config.toml
num_hidden_layers = 13
hidden_size = 64
num_key_value_heads = 2
norm_place = "pre"
bias = "all"
init = "normal"
init_std_up = 0.0537
optimizer = "muon"
learning_rate = 0.00203
lr_head = 0.00513
decay_shape = "linear"
max_seq_len = 512
doc_mask = true
train_tokens = 103300000
Each number is 128 + 24 x the weight over the matrix's rms, rounded and kept within 0 to 255. Layers, rows and columns count from 0.

# layer 9 MLP down (transposed), 256x64, rms 0.061, rows 53-105, columns 0-63
[[132 123 148  94 145  99 147 140 129 123 182 109 105 133  75 152 137 157 158  67 112 141 120 147 136 160 117 191 137 158 142  82 146 169 127 123 170 111 146  73  88 146 101 145 126 148  72 126 136 116 117 148 159  96 142 123 103 116 136  92 105 143 123 122]
 [127  97 138 146 149 135  78 156 143 142  97 130 158 119 101 120 151 131 100 145 160 127 106 111  95 128 142 114 130 181  95 154 156 137 110 106 152 131 177 101 154 146 175 142 142 105 148  98 172 112 190  66  49  72 147 125 167  99 118  73  92 150 157 123]
 [116 125  89 149  98 122 124 106 119 122 135 161 144 117 105 142 135 116 124 139 152 154 102 139 120 127 149 138 175 151 123 127 105  98 104  82 119 109 146 111 126 147 119 134 131 129 108 153  99 107 160 150 144 131 139 141 104 137 159 119 133 122 151 134]
 [ 85 142  80 116 142 119 128 141 113 156 135 159 129 150 150 145 143 103 102 162 103 112 162  94 119 130 116 126 135 131 100 144  93  90  51 112 141 158 173 125 143 135 148 127 106 113 145 145 138 112 133 112 164 139 161 166 112 111 121  93 140 141 151 106]
 [151 163 118  96 159  89 150 153 131  90 134 135 130 142 113 144 119 153 117  78 111 130 170 110  92 133 135 120 147 120 171 113 119 125 119 147 137 128 158  97 112 164 135 151 131 134  95  88 116 105 120 146 117 143 103 125 130 157 104 183  88 132 141 138]
 [138 130 120 131 112  80 139 115 139 138 137 146 123  96 108 105 115 155 130 116 159 126 112 144 140 126 141 147 155 124  93  74 138 105 102 107 140 169 133 129 120 110 148 122 134 103 126 113 138 151 140 113 158 146 115 131 126 126 149 125 139 147 132 132]
 [139 118 116 109  67 121  82  85  73 103 105 139 121  74 114 121 114  87 158 147 111  96 148 170 142  99 138 106  60 195 126  90 174 106 134 152 120  95 182 151 151 132 141 129 148 114 114 118 109 196 193 154 150 140 101 162 153 106 172 116 187 139 119 134]
 [169 114 129 131 144 114 125 145 152 148 117 121 125 160 102 136 156 109 124 144 120 121 172  94 155 155 108 116 108  83 123  93 142 127 113 102 149 139 155 109 122 102  56 114 132 147 132 149 119 134 117 152 165 134 135 146 113 150 116 103  90 151 139 134]
 [123  89 145  92 104 117 138 142  76 115 188 162 152 124 124 152 181 189 121  95 138 116 106 156 132  96 134 114 137 153 147 149 130 103 159 154 157 115  75 129 105 142 109 122 127 103 138 114 100 135 111  87 121 142 133 105 134 168 126 145 109 128 109 177]
 [ 93 144 149 153 134 109  59  98  44 136  68 155 146 151 110  84 152 142 137 152 165 156 125 115 136 105 162 116  81 103 132 203 152  73 128  79 171 112 188 109  90  90 184 100 120 155 197 117 114 140 148 146 149 127 151 142 173 170  74  85 131 107 131 110]
 [128 130  94 134 142 110 122 116 145 130 108 163 146 123 155 165  92 143 119 188 108 130 140 140 124 135 118 108 100 149 154 118 133 154 104 127  89 144 117 115 118 126  91 122 131 147 113  96 135 143 108 136 156 140 140 176  97 104 122 124 109 112 170 140]
 [113  99  98 131 102 149 157 118 143 154 133 142 144 136  96 109 140 106 143 144 102 180 144 175 158 109 121 127 162 102 154  88 136 138 155  69 138  56 140 170 110  90 184 139 137 112  95 129 137 118 112 138 130 141 137  69 105 132 135 104 174 121 163 114]
 [137 171  95  99 130 182 157  87 115 168 134 140 134 135 135 126 122 110 118 109 134 126 159  89 120 130  66 146 167 145 109  84  68 173  93 121  86  88 137 132 136 140 171 159 152 111 128 195 137  77 207 142  70 144 123  92 183 101 108 136 150 111 123 103]
 [142 118 101 142 158 112 123 123 139 119  94 137 155 111 149 124  81 145 125 135 126 141 143 143 106 139 155 145 154 154 127 124 144 118 133 108 177 121 137  51 104 129 148 136 122 139 104 110 128 107 159 112 107 141 133 139 102 119  94 129 164 150 115 116]
 [113 129  92 149 119 108 106 111 129 125 116 141 139 146 165 154 131 132  93 148 100 116 126 138 152 129 139 136 102  95 101 143  78 124 133 108 127 130 142 150 121 137 109 135 141 111 153 169 141 129 146 151 115 136 126  97 120 113 142 135 137 109 139 140]
 [119 142 135 128 141 136 160 127  98 149  72 150 174 120  99 135  96  83 131 138 120 182 148 140 133 123 142 118  99 146  94 112 143 123 111 116 127 106 130 114 111 129 140  96 135 107 113 138 163 130 166 111 147 137 170 151 147 118 104  91 128 144 117 144]
 [159 106 168 120 115 124 145 129 152 113 101 137 134 156 163 131 121 157 137  67  97  93 136 165 124 129 100 126  97 108 107 164 100 127 142 158 151 114  96 131 134 128 120 106 104 171 134 155  82 153 137 144  86 115 124 144 131 174 150  80  97 129 180 101]
 [170 118 101 103 162 113 167 125 159 119 166 103 177 170 128 126 100  96 112 118 124 127 163 129 130 146  93  93 137  86 138 117 177 113  81 125  95 125 119 103 156 153 100 101 151 165 140 152 127 106 109 100 103 125 176 116 146 114 112 110 139 168 131 118]
 [ 93 123 143 106 132 162 140 119 121 138 148 128 127 147 129 127 128 153 118  95 161 131 114 140 181 119 126 155 145 142 127 117 139  99 114 136 128 144 138 101 134 122 139 118 111 110 119 139 150 134 148 111 121 128  89 142 124 142 136  89 118 110  96 125]
 [138 130 187 142 147 111  94 117 128 141 127 154  88 102 100 122 130 127 117 149 131 109 102 136 149 112 125 138 112 160 151 120 161 156  96 110  84 130 123 120 153 103 156 102 119 166 139 163 122 150 127 146 121 148 143 136  98 140 110 116 126 110 126 109]
 [107 121  85 164 122 129 117 146 145 160  80 108 119 138 125 128 172  86 119 103 117 131 115 126 125 154 137 129 131 104 166 128 118 105 120 125 139 126 137 116 123 103 134 150 138 120 138 112 139 146 104 167 112 112 124 120 141 110 184 145 123 166 137 125]
 [144 129  93 129 139 138 145 106 152  98 121 123 143  96 140 152  95 156 141 152 136 104 145 103  86  92 157 144  87 129 137 109 118  61 176 145 100  99 124 120 147 153 155  79 221 118 141 133  72 124 134 127  86 137 113 131 134 150 147 182 122  90 166 141]
 [161 116  91 131 157 128 115  90 106 152 115 133  75 141 138  92 131 140 135 123 107 110 126 126 128 137 137 161 155 120 132 139 122 113 117 100 165 113 156 108 108 126 126 171 158 165 110 174 137 111 153 170 114 146 164 111  60 117 147 127 129 117 110  92]
 [134 130 143  86 131 128 106 156 136  98 120 129 123 138  95 134 113 181 123 119 145 102 113 116 137 137 149 121 141 138 132 170 117 127 114 132 121 107 134 149 140 119 107 116 124 137 137  96 124 125  84 181 141 118 108 131 166 129 125 136 129 131 137 110]
 [122 145 122  98  90 139 149 154 136  87 145 145 131 122 113  88 168 147 118  91 157 114 154 166 144 139 142 103 138 153 116 153 118 118 151 133 110 150 143 122 121 125 143 145 113  96 120 106 120 152 133 125 147  92  94 122 176 106 125 112 123 103 139 128]
 [133  83  85 108  85 194 141 114 117 132 161 149 142 142 161 148 141 110 126 134 107 114 119 117 101 156 121 155 139  89 111 134 113 104 123 118  99 128 134 173 123 143 167 146 145  81 116 139 134 103 126 119  69 169 180 100 130 129 151 145 138  91 139 145]
 [114 131 114 131 158 156 172 130 132 138 133 120 148 111 135 157  99  78 144 175  97 155 124 127  75 137  99  96 114 151 113 100 114 135 119 147 148 125 118  92 152 104 158 159 112 145 137 169  82 103 131 126  94 158 149  88 120 132 114 128 142 143 123 145]
 [141 119  91 134 128  54 125 135 172 156 106 149 112 112 151 137 141 102 145 110 115 121 131 141 164 136 135 142 128 125 133 100 117 121 129 154 139 151 134 163 142 110  88 138 151 149  98 186 103 113  94 117  95  95 133 115 109 142 142 110 139 152 149 142]
 [116  81  98 137 129  96  97 145 105 135  86 177 113 154 165 139 121 133 124 102 115 194 145 183 143 133 135 126 121 101 136 124 122  79 154 129 153 206  97 112  97 115 131 122 159 100  78 102 139 170 160 139 162 105 169  75 146  92 129 104 141 139 106 138]
 [145 148 103 140 161 108 141 149 123 107 104 123 101 103 155 114 110 118 155 161 159  92 131 137 105 162 113 127 105 105 134  79 165 125 163 115 105 123 134 120 116 159 135  91 134 134 192 158  74 122 154 156 143 137 162 120 121 117 120 108 139 109 120 107]
 [138 179  94 110 128 161 121 138 135 121 140  97 127 112 122 132 172 186 144 115 132 183  94  87 154 134  99 134 104  87 123 164 120 141  89 134  57 125 168 144 171 119 117 138 145 107 122 122 134 161 103 119 130 149  88 121 101 107 159  90 169 114 127 129]
 [ 88  69 143 153  99 167 174 115  74 108 145 109 120 113 103 132 162  78 104 128 146 210 100 121 114 159 127 121  83 135  96 176 194 179  94 169 142  88 127 151 107 134 181 121 125  72 201 128 220  52 147 122 146 152 139 112 117 140 111 103 105 101 139 104]
 [156 158 145 146 148 151 128 128 105 130 143 141 117 111 149 108  98 141 139 101 105 136 141 104 109 157  98  99 138 135 106 144 134 143 102 130 119 145 133 115 155  96 129 135 138 123 118 131 149 132 117 130 123 106 119 125 149 127 115 107 126 138 112 156]
 [119 117 131  97 143 152 136 133 125 141 118 137 120 135 129  94 116 104 178 125 125 108 113 130 137 130 113 156 136 128 128 129 109  99 133 127 112 155 126 137 127 158 140 101 120  95 137 151 103 129 180 105  89 139 120 136 167 103 123 123 137 135 141 133]
 [187 126 122 111 133 101 165 149 156 168 126 172  98  96 109 144 129 140 115 128 148 152 145  87 129 129  83 143 166 117 132 128  97 119 115 126 163 113 118 138  87 123 130 139  74 124 165 120 138 158 111 105 120 111  98  96 169 122  78 156 121 141 132 121]
 [117 100 189 153 128 179 110  86 112 135 134 132  82 115 135 162 107 140  92  73  86 130 136 135 143 146 104 108 101 134 166 111 147 172  96 164 139 130  94 151 147 146  92 148 103 176 139 128  90 150 111 121 136 137 177 151 104 153 104 127 122 167 112  88]
 [ 89 139 157 153  97 138 110 156  80 110 114 144 117 163 182 142 144 162  41 123 129 152 122 114 162 127 169 111 164  99 104 151  44 118  91 177 139 129 109 131  82  97 189 173 140 131 137  85 148 153 181 106 110 129  96 195 158 108  97  86 123 163  82 119]
 [107 134 128 101 134 100 121  71 130 131 119 141 131 136 141 100 113 105 162 126 118  77 148 148 146 129 136 139 137 120 131 132 133  86  88 152 126 130 114 155 147 170 174 160 145  90 124 164 135 131 166  94 100 117 142 161 164 121 109 142 151  60 110 140]
 [151 124 100 140 169 101 139 137 137 159 129 106 121 152  97 159  98  94 146  93 126 131 112 121 128 148 148 133 165 139 128  73 122 120 169 106  94 154 113  89  94 103 143 125 130 130 104 160 123 143 152 116 160 127 108 130  98 160 149 164 121 122 146 120]
 [121 133  75 147 138 161  96 108  93 130 134 113 119 148 137 132 138  89 117 145  92 130 148 136 123 130 128 132 127 152 146 102 147 139 126  98 116  90 141 124 165 136 137  97 143 127 146 173 141 141 123 134 113 159 114 160 133 138  74 165  81 139 127 136]
 [133 120 129 123 105 134 117 137 129 119 141 180 151 113 126 156 125 139 141 123 142 159 134 162 118 139 126 123 108 133  88 131 144  65 126 113 111 159 118 169 133 106 108 123 106  95 140 149 124 143  98 144 145 138 112 133 140  75 115 113 119 154 112 150]
 [128 126 139  93 135 122 148 183 122 108 145 135 161 143 113 107 143 164 135  94 126 134  87 119 106 103 119 171 150 185 122 127  92 127 136 148 148 118 111 100  69  79 147 132 104 122  99 126 115 133 148 140 130 150  92 133 183 139 125 115 104 166 110 168]
 [155 138 136  96 147 134 128 101 159 129 125 107 134 102 144 140 108 143 159 140 113 165 139 122 119 121 150 127 102  68 162  63 100 106 185 115 184  81 117 123 117  82 168 200 173 105 131 117 143 114 126 131 122  99 127 121  69 106 138 169 155 124 152 113]
 [128 126 156 135 138 139 151 156 142 104 170 134 128 115 133 143 128 133 121 112 131 109 116 141 117 124 135 115 146 120 123 131 128 144 110 171 101  80 111 152  99 139 111 118 125 137  93  98 128 132  93 160 145  71 110 120 154 159 134 168 126 155 104 110]
 [153 110 158 131 112 153 124 108  82 129 151  84 153 149 153  97 134 160 148 109  87 111 102  75 144 131 143 136 130 162 114 127  92 109 183 174 102 187 127 154 162 134 168 136  84 139 110 100 153 125 123 108 117 162 119 110 115 116 120 146 153  92 108  94]
 [144 162 136 108 110 126 131 138 113  88 144 102 103 156  84 124 136 147 105  75 130 134  88 100 107 110 144 162 128 153 115 129 137 139 148 129 154  86 166 115 122 140 111 118 128 154 109 142 137 144 141 132 157 105  88 151 184 134 115 132 140 118 151 115]
 [101 126 152 113 122 143 127 140 123 154 137 134 104 120 165 140 141 123 147 123 143 128 120 114 174 128 122 116 126 120 127 112 102 137 102 122 140 125  96 130 139 108 132 105 134 135 136 121 106 120 134 116 120 165 108 143 117 142 119 124 148 122 109 154]
 [159 153  95 122 165  97 141 166  92 151 108 143 136  93  95 147 196 162 129 155 153 160 112 123 111 153  91 141 150 104  97 100 101 104 153 144 101 139  94 123 164 107 141 118 147 151 142 100  95 133 104 120 129  98 129 140 133 128 122 158 118 129 109 132]
 [117 154 103 132 144 130 128 173 142 136 106 146 146 100 142 123 115 115 132 132 102 117 155 131 149 127 136 137 111  88 114 140 124 121 151 126 156 181 132 136 100 157 121 151 111  96 115 135 116 106 156 136 121  79 125 107 128  82 137 125 116 121 136 124]
 [181 102 113 162 147 144 125 122 144 118 137 174 138 151 133 116 119  68 105  99 112 119 109 128 116 155 129  96 162 144 152 124 154 140 112 161 117 140 109 125 108 148  88  98 110 121 120 166 135 131 127 100 145 148 119 139 135 141  99 118  72 135  89 174]
 [134 139  98 111 125 130 157 139 126  80 162 100 112 144 116 146 155 151 107 104 129 111  95 126 145 126 158 138 148 173 109 115 142 122 159 153 110  78 136  92 119 114 115  99 144  98 109 134 119 103 124 153 160 136 105 118 141 161 130 158 140 107 169 135]
 [104 160 106 134 110 118  56 195 148 113 140 143 143 129 154 116 160 166 152  77 153 137 103 139 174 108 177  96 100  88 130 117  82  83 160 115 159 164 115 177 101 120 139 119 164 106  89 181 127 147 106 135 117  89  88  80 121 151 125 152 112 157 150 139]
 [134 154  87 103 107 111  90 140 142 108 117 172  98 152 129 121 147 136 124 108 135 118 139 131 115 136  84 129 191 143 104 145 109 137  80 124 151 164 166 127  62 143 153 128 158 109 139 190 166 133 143 116 139 134 115 146 136  91 134 152 118  88  84  88]]
# layer 9 MLP up, 256x64, rms 0.0742, rows 54-105, columns 0-63
[[191 152 144 128 169  36 118  79 133 105 147  73 110 116 161 143 145 172 153  71  84 101 130 129 100 152 184 121 180 106 155 121 122 170 152 130 186  94 177  95 153  92 120 125  78 116 111 114 153  57 136 126  97 124 164 138  82 149 124 116 184 150 114 136]
 [124 103 135 106 154 144 119 121  92 140 101 128 121 118 125 133 127 133 125 109 109 104 149 106 126 100 109 119 124 131 114 152 154 124 104 149 112 125 110 174 149 108 136  93 142 141 138 133 113 129 143 162 127 113 142 135 149 140 135 131 114 149 107 111]
 [152 111 126 148 152  90 100 140  96 108 132 134  88  99 138 154 118 164 159 125 129 160 106 145  99 117 143 105  88 124 156 140 128 136 144 131 147  89 120 111 123  98  77 121 147 186 131 107  94 137 114 163 127 121 126 116 123 177 120 138  87 166 113 109]
 [127 112  83 103 178 159 128 125 163 160 174 135  77 116 175  90 134 155 118 144 135 110 110 134 131  89  99 162  93 139 110 138 147  86 134 152  99 122 131 147 118 131 110  64 127  82 135 121 132 126 145 153  97 154 126 121 105  99 150  96 142 175 113 113]
 [116 165 136 130 153 146 107 143 128 115  97 158 115 131 140 117 141 121 123 148 115  93 154 113 105 114 131 120 133 142 126 111  95 117 147 144 128 126 122 116 116 131 127 127 133 133 110 147  94 127 167 126  76 144 129 166 122 137 105 133 118 134 125 155]
 [131 153 141 142 141  74 132 110 155 164 102 170 120 127 174 118 101 148 121 160 112 134 102 108  95 160 151 179 144 141 104 146 111 138 115  24 132 166  66 113 102  80 106 101 172 117  92 120 105  99 123 149 146 114 164  93 129 149 157 117 153 138 120 101]
 [142 148 127 123 147 148 105 108 102 141  67 166 170 116 128 168 119 136 180 128 123 100 112 142  90  80 131 160 160 132 111 114 121 163 135 123 132 126 136 128 136 123 172  87  99 124 165  68 119 159 109  85 136 133 120 159 156  86 120 168 177 130 108 110]
 [153 131 139 114  56 154  97  86 182 124 111  92 125 119 104 144  74 143 129 122 106 156 151  91 123 131 127 127 130 137 135 176 125 173 123 115 150 132 133 110 131 139 125 123 152 122  81 122 137 134 140 132 159 155 152 157 107  82 146 108 108 134  94 124]
 [ 54 144 159 132 133  94 113  88 190  71 104 164 124  84 173 160 145 130  92 158  96 100 178 207  78 100 191 165 136 125 150 157 124 153 101 195 114  79 146 130  40 164 139 124  98 121 113  88 164  91 178  84 118 112 155 151 146 113 102 124  97 108 113 168]
 [ 83 142 135 134 111 130 108 113 105  97 106 128 138 104 117 107 119 123 139 140 150 145 157 116  97 123 115 106 138 133 117 140  94 131 141 114 126  89 135 188 105 147 171 128 126 120 121 127 167 144 152 148 121 121 124 126 140 145 146 128 160 110 118 116]
 [106 129 122 153 173 137 129 104 165 139 115 101  83 134 122 143 204 130 124 152 178  91 134 152 125 106 112 113 120  94 124 159 147 128 148  57 145 100 108 116 139 122 111 134 190 136 154  71 149 160 158 118 105 119 117 136 173 161 118 129 123 100  72  90]
 [131  83 141  77 127  73 101  98 141 115 124  71 134  93 126 111 139 162 219 137  80 143 121 132 126  89 141 167 126 137 161 181 137  76 146 119 176 167 143 168 141 145 133 144 101 111 120 146 135 120 133 123  95 140 144 117 155 136 108 119 126 124 123 124]
 [108 133 111 153 105 127 129  99 127 145 116  80 158  98 119 130 138 140 145 131 137 140 134 143 120 121  81 139 149 133 167 144 130 109 115 163 140 119 146 157 125 147  98 146 142 135 145  83 135 138 150 125 135 127 120 123 127 119  95 135 112 130  96 131]
 [108  96 122 130 154 160 134 131 122  81 144 107 116 126  99  77 127 139 138 103 133 151 128 121 105 120 105 113 146 155 106 134 135 138 129 120 145 109 132 100 145 110 134 110 128 124 125 116 135 123 126 148 135 139 109 100 130 136 146  92 127 133 120 116]
 [175 109 133 144 134 100 100 125 147 107 144 131  64 123 157 143 117 133 184 168 126 128 132 146  94 133 133 139 121 183  96 131 108  99 134 124 121 139 119 158 137 113 139 142 123 128 121 166 106  96 123 134 164 161 107 106 106  96 149 133 133 133 130 115]
 [139 102 157 110 142 143 103 162 112 197 143 109 174 109  98  86 125  58 156 169 119 119 150 191 102 151 113 106 159 146 103 146 104 182 110 127 112 145  93 155 115 130 135 118 108 154 136 111 160 135 161 140 125 122 112  75 120 160  91 108 127 138 139 159]
 [109 129 163 124 142 103 100 123 105 126 111 170  92 158 119 131 146 136 143 159 104 114 143 157 131 180 105 154 168 145  85 120 101 128 141  90 114 117 137 119 141 129 137 139 115 123 132 176 164 135  74 119 163 149 108 139 119  87 150 118 127 155  74 136]
 [147 137 138 123 119 109 130 168 142 130 120 131 142  78 128 164 135 102 126 144  87 133 134 145  91 146 105 122 130 127 125 104 115 122 108 140 118 133 110 140 123 138 111 142 136 134 112 108 113 108 115 130 133 107 179 136 122 112 145 105 128 113 131 139]
 [102 117 129 111  98 148 117 129 118 159 130 156 155 137 125 181 134 122 128 107 154 131 148 136 136 164 134 113 107 103 114 145 130 117 159  94 119 134 125 151 168 143 117 121 153  80  94 103 133 120 126  93 153  90 149 134 152  98 107 151 136 136 133  99]
 [118 120 103 127 158 126 139 145  98 111 135 117 119 127 101 139 125 115 154 127 150 128 134 153 147  87 110 149 135 134  91 104 142 132 123 136 143 118 116 122 140  95 144 116 110 149 144  94 142 115 135 131 129  85 115 129 125 159 144 113 109 136 124 108]
 [150 138 111 108 125 139  78 151 106 125 117  93 107 132 142  73  99 128 160 122  99 120 117 141 135 113 126 112 172 148 125 174 129 138  92 113 165 146 192 112 125  68 119 137  87 106 114 168 202 126 146 144 143 126 150 111 169 132  96  74 167 119 115 119]
 [108 135 158 124 144 154 123 148 143 151 140 120 151 118 103 130  99 127 108 112 148 118 139 139 124 141 102 109  93 144 103 108 119 176  67 109  93 163 109 110 169 109 121 120 149 111 147 114 114 142 160  75 115 151 109 140 167 140 156  99 112 153 114 129]
 [125 107 122 101 118 148  91 140 100 127 128 134 111  73 177 112 115 150 146 111 119 105 155 195 157 103 101 142 140 152 141 107 159  86 134 179 126 113 131 107 112 103  98 106 159 116 152 135 159 117 112 147  80 121 118 151 107 166 144 108 142  98  85  94]
 [127 124 125 114 149 179 102 111 129  81 140 108  94 154 136 145 104 126 124 144 112  96 149 100 153 140  99 157 158 168 168 136 119 105 125  73 124 127 100 147 122 100 128  54  90 119 146 120 103 129 140 119 108 141 171 150 139 125 152 165 128 157 102 128]
 [154 155 136 181 153  92 128 152 115 152 129 119  99 119 134 112 121 170 136 109 134 121 125 119 101 121 124 107 128 127 145 174 154 125 170 132 142 114 148  84 130  70  96  95  98  87 125 106  66 126 110 133 161 141 114 161 133 167 153 129 142 143 131 131]
 [124 140 110 119 124 101  88 124 139 107 122 131 136 138 124  90 156 145 140  88 166 132 122 129 132 113 134 148 143 131 136 175 133 137 156 113 119 150 128 119 137 133  96 110  99 159 149 124  86 162 110  71 130 126 103 147 172 146 107 136 164 134 135 143]
 [154 137 120 146 171 120 132 171 111 106 111 105  87 122 159 160  86 134 177  89 132 111 130 100  95 126 116 157 109  96 112 163  89 128 144 131 154 127 139 132 166 110 125 102 123 139 137 134 140 105 161 110  96 127 120 138 109 159 110 161 120 107 124 106]
 [131 130 133 122 129 135 137 121  98 126 177  88 119 101 120 110 137 149 147 151 135 122 174 144 146 158 112 140 150 104 135 116 105 153 103 138 122 101 133 125 112 129 145 111  46 138 143 108 114 107  98 165 116 130 101 156 149 108 156 134  97 171 131  93]
 [149 126 149 148 138 139 104 137 151  89 174 127  79 132 118 112 122 117 134 117 139 157 118 135 103 128 138 136 138 120 126 162  94 125 151 143 122 167 156 144 120 124 142 107 126 139  54 111 146 131 123 151 104 125  88 156 150  91 156 172 107 119  92 118]
 [112 161 161 116 114 114 103 152 134  93 144 113 151 152 115 110  83 145 146 114 141 156 132 148 132 143 148 166 141 116 110 130  92 130 140 103 177 130 114 125  85  73 124  89 140  93 136  89 124 135 162 108 130 155 124 115 184 102 144 157 119 143 129 138]
 [ 98 111 106  66  93 101  70 155 120 122 107 155 188 150 130 114 126 135 105 138  86 151 150 186  85 185 129 185 112  91 156 151 145 149 126 145 164 116 131 119 121 128 161 131 127 167  82  80 178  96 197 100 137  93 130 153 129  80 132 156  95 133 128 163]
 [131 143 117 123 138 134  91 139 146 127 133 128 143 142 134 152 162 140 122 140 134 129 137 109 119 131 163 144 116 114 128 127  89 114 145 137 141  98 136 106 115 131 120 109 157 111 122 108 116 125 109  89 138 131 122 103 122 114 122 144 147 148 148 113]
 [146 105 174 149 151 135 109 113 123 137 133  97 124 121 126 156 128 162 116 133 102 132 109 113 137 107 116 136 103 136 117 121 144 148 122 146 143  87 155 109 137 110 130 126 142 166 108 119 134 122 128 146 111 127 118 123 120 136 130 149 109 161 146 129]
 [157 134 135 108 154 130 104  48 119 121 125 146 127 105 151 105 111  93 161 137 145 162 171 139 104 157  84 133 130 104 198 161  90 127  82 125 109 145  82 147 126 159 138 102 121 186 107 145  75  91 169 134  52 100 127 120 118 171 118  97 123 119 142 131]
 [128 147 121  78 140 126  93  93 147  78 181 117 122 122 129  93 110 176 122 151 119 134 135 132 122 164 145 110 135  97 102 170 118 121 184 140 116 138 144 192 164 141  75 139 105 110 114 135 133 120 146 125 158 111 118 120 159 125 142 121  74 126 141  86]
 [100 140 189 110 157 114 133 152 109 171 145 117 116 130 154 103  60 118 150  75 146  84 137 158 122 157 135 133 174 128 139 136 167 157 126 162 169 108 135 114  83 130 152 114  94  90 123  87 148 149 178 157 150 108  95  97 147 109 167 132  92 104  96 108]
 [166 106 145 138 138 144 129 128 114  76 157 105 126 109 123 143 150 211 128  91 106 148 111 130 113 105 146 153 155 149 126 145 107 158 147 142 134 133 155 112 117 117 125 142 101 108 120  91 140 135 126 121  95  89 126 106 109  89 145 132 120 153 140 113]
 [114 125 117 102 175 119 127 171 111 149 168 150 117 129 114 130 151 126 116 157 132 110 163 109 110 121 106 155 117 133 159 130 156 133 152  98 116 113 134 119  89 137 105 109  90 151  93 141 137  95 125 124 121 106 115 167 118 155 122  96 153 146 124 145]
 [124 140 141 113 153 121 127 100 166 116 114  97 121 147 122 130 156 134 137 118 179 128 130 119 128 132 114 136 126 147  92 107 180 107 133 124 150 166 115 138 159 136 122 116 101 141 126 116 101 116 110  99 129 171 112 108 113 170 159 102 149 149 176 125]
 [139  92 169 117 136 151  94 115 161 155 127 123 108 104 143 111 108 114 139 142 127 125 161 126 109 135  88 137 103 128 104 130  84 149 128 148 116  92 119 124 131 142 142  98 139 145 144 156 100 122 145 128 124 137 114 108 152 122  91 135 138 137  98 147]
 [ 92 120 170 137 135 116 127 131 101 138 139  88  98 139 118 154 128 131 135 156 174 117 121 164 106 157 104 116 173 116 116 131 127 125 112 121 102 122 102 161 174 120 114  86 124 125 170 123 156 104 118  99 133 110  89  85 103 130 157 168 191  98 159  95]
 [ 89 188  64 137 133 140 138  71 161  83 161 158  71 180 112 130 130 142 117 127 131 106 158 119 157 147 117 106 111 159  89 155 138 146  91 144 156 114 165 156 132 134 101 121 154 117 133 102  91  84 134 160 135 162 117 141 150  73 139 110 151  99 113 135]
 [144 148 112 140 177 107  99 135 137 127 105 154 138 117 177 109 176 110 108 155 131 152 103 132 140 111 102 156  48 131 139 141 120 127 100 141 128 157 116 122 142 141 132 130 111  95 112 112 117 135 140 126 124 142 134 119 123  90  82 106 140 141 126 109]
 [160 128 120 158 134 136  59 109 153 133  96 115 172 131 128 140 112 125 108 142 125 132 132 150 109 153 108 160 119 109 149  94 150 142 155 149 181 102 157 115 128 113 134 112 153 126 115  89  89 134 116 148 147 127  95 101  79 127 137 154 104 108 131 142]
 [ 96 110 106 160 155  80 122  98 139 148 141 116 162 117  53 175 118 138 135 120 103 113 151 135 132 191 156 128 139 119 111 102  93 145  93 123 144  80 102 184 118 146 184 141  87 142 107 119  73 141 129 129 161 170 136 100 123 153 129 136 113 121 124 161]
 [152 141 135 143 126  96 130 157 117 127 115 125 129 117 132 103 110 147 121 107 119 115 140 117  98 133 113 145 129 117 145 118  95 127 151 129 134 144 111 116 110 131 117  95 123 151 112 130 103 108 115 107 136 116 151 118 111 105 153 137 159 132 119 122]
 [101  92 174 118 111  93 128 109 191 136 143 139  93 146 160 137  63 130 118  95 171 131 114 181 102 120 141 135 113 138 155 131 107 125 125  99 130 114 165 151 126 150 127 134 154 117  96 102 137 121 165 154 107 134 138 110 115 108 155 123 141 135 137 132]
 [ 82 112 102 133 141 116 146 108 136 114 137  98 106 151 109 124 159 137 130 136 124 143 134 108 147 106 104 132 118 164  84 140 138 116 124 136 117 103 164 146 144 133 101 103 103 135 121 116 125 108 139 135 108 131 101 130 147 134 129 132 162 163 138 102]
 [133 123 198 119 116 133 105 159 122 172 146 133 136 186 116 107 136 154 116 127 164 112 131 140  88 119 109 136  77 132 118 149 121 112 137 128 130  80 156 156 134 111 116 121  98 111 153 119  87 115 122 114  98 130 163 152 146 138 150 139 116 127 122 124]
 [157 125 132 143 133 129 152 133 116 120 185 130 182 126 140  91 122 102  92 132 152 105 143 135 156 147 107 128 117 136  88 138 113 129 144  89 164 167 101 128 126 139 127 135 141 152  99 101 126  98 110 133 129 176  96 150 127 148  90  55 166 113  97 130]
 [126 138 132 129 182 122 110 175 111 114 142 115 121 124 126 119 132 173 126 140 105  94 154 115  92 127 141 159 144 154 141 153  98 123 104 120 128 158 137 133 130  85  83 103 147 158  79 139  89 117  97  83 158 162 113 137 106 149 117 141 141 103 123 137]
 [123 141 117 147 109 163 160  83 139 173 113 111 145 107  66  96 151 123 169 191 125 137 155 118 100 170 156 150 116 119 110 147 120 114 132 140 136 121 122 113 168 108  50 136 134 147  77 123  96  78 122 100 121  99 152 135 178 151 148  97 113 141 109 144]]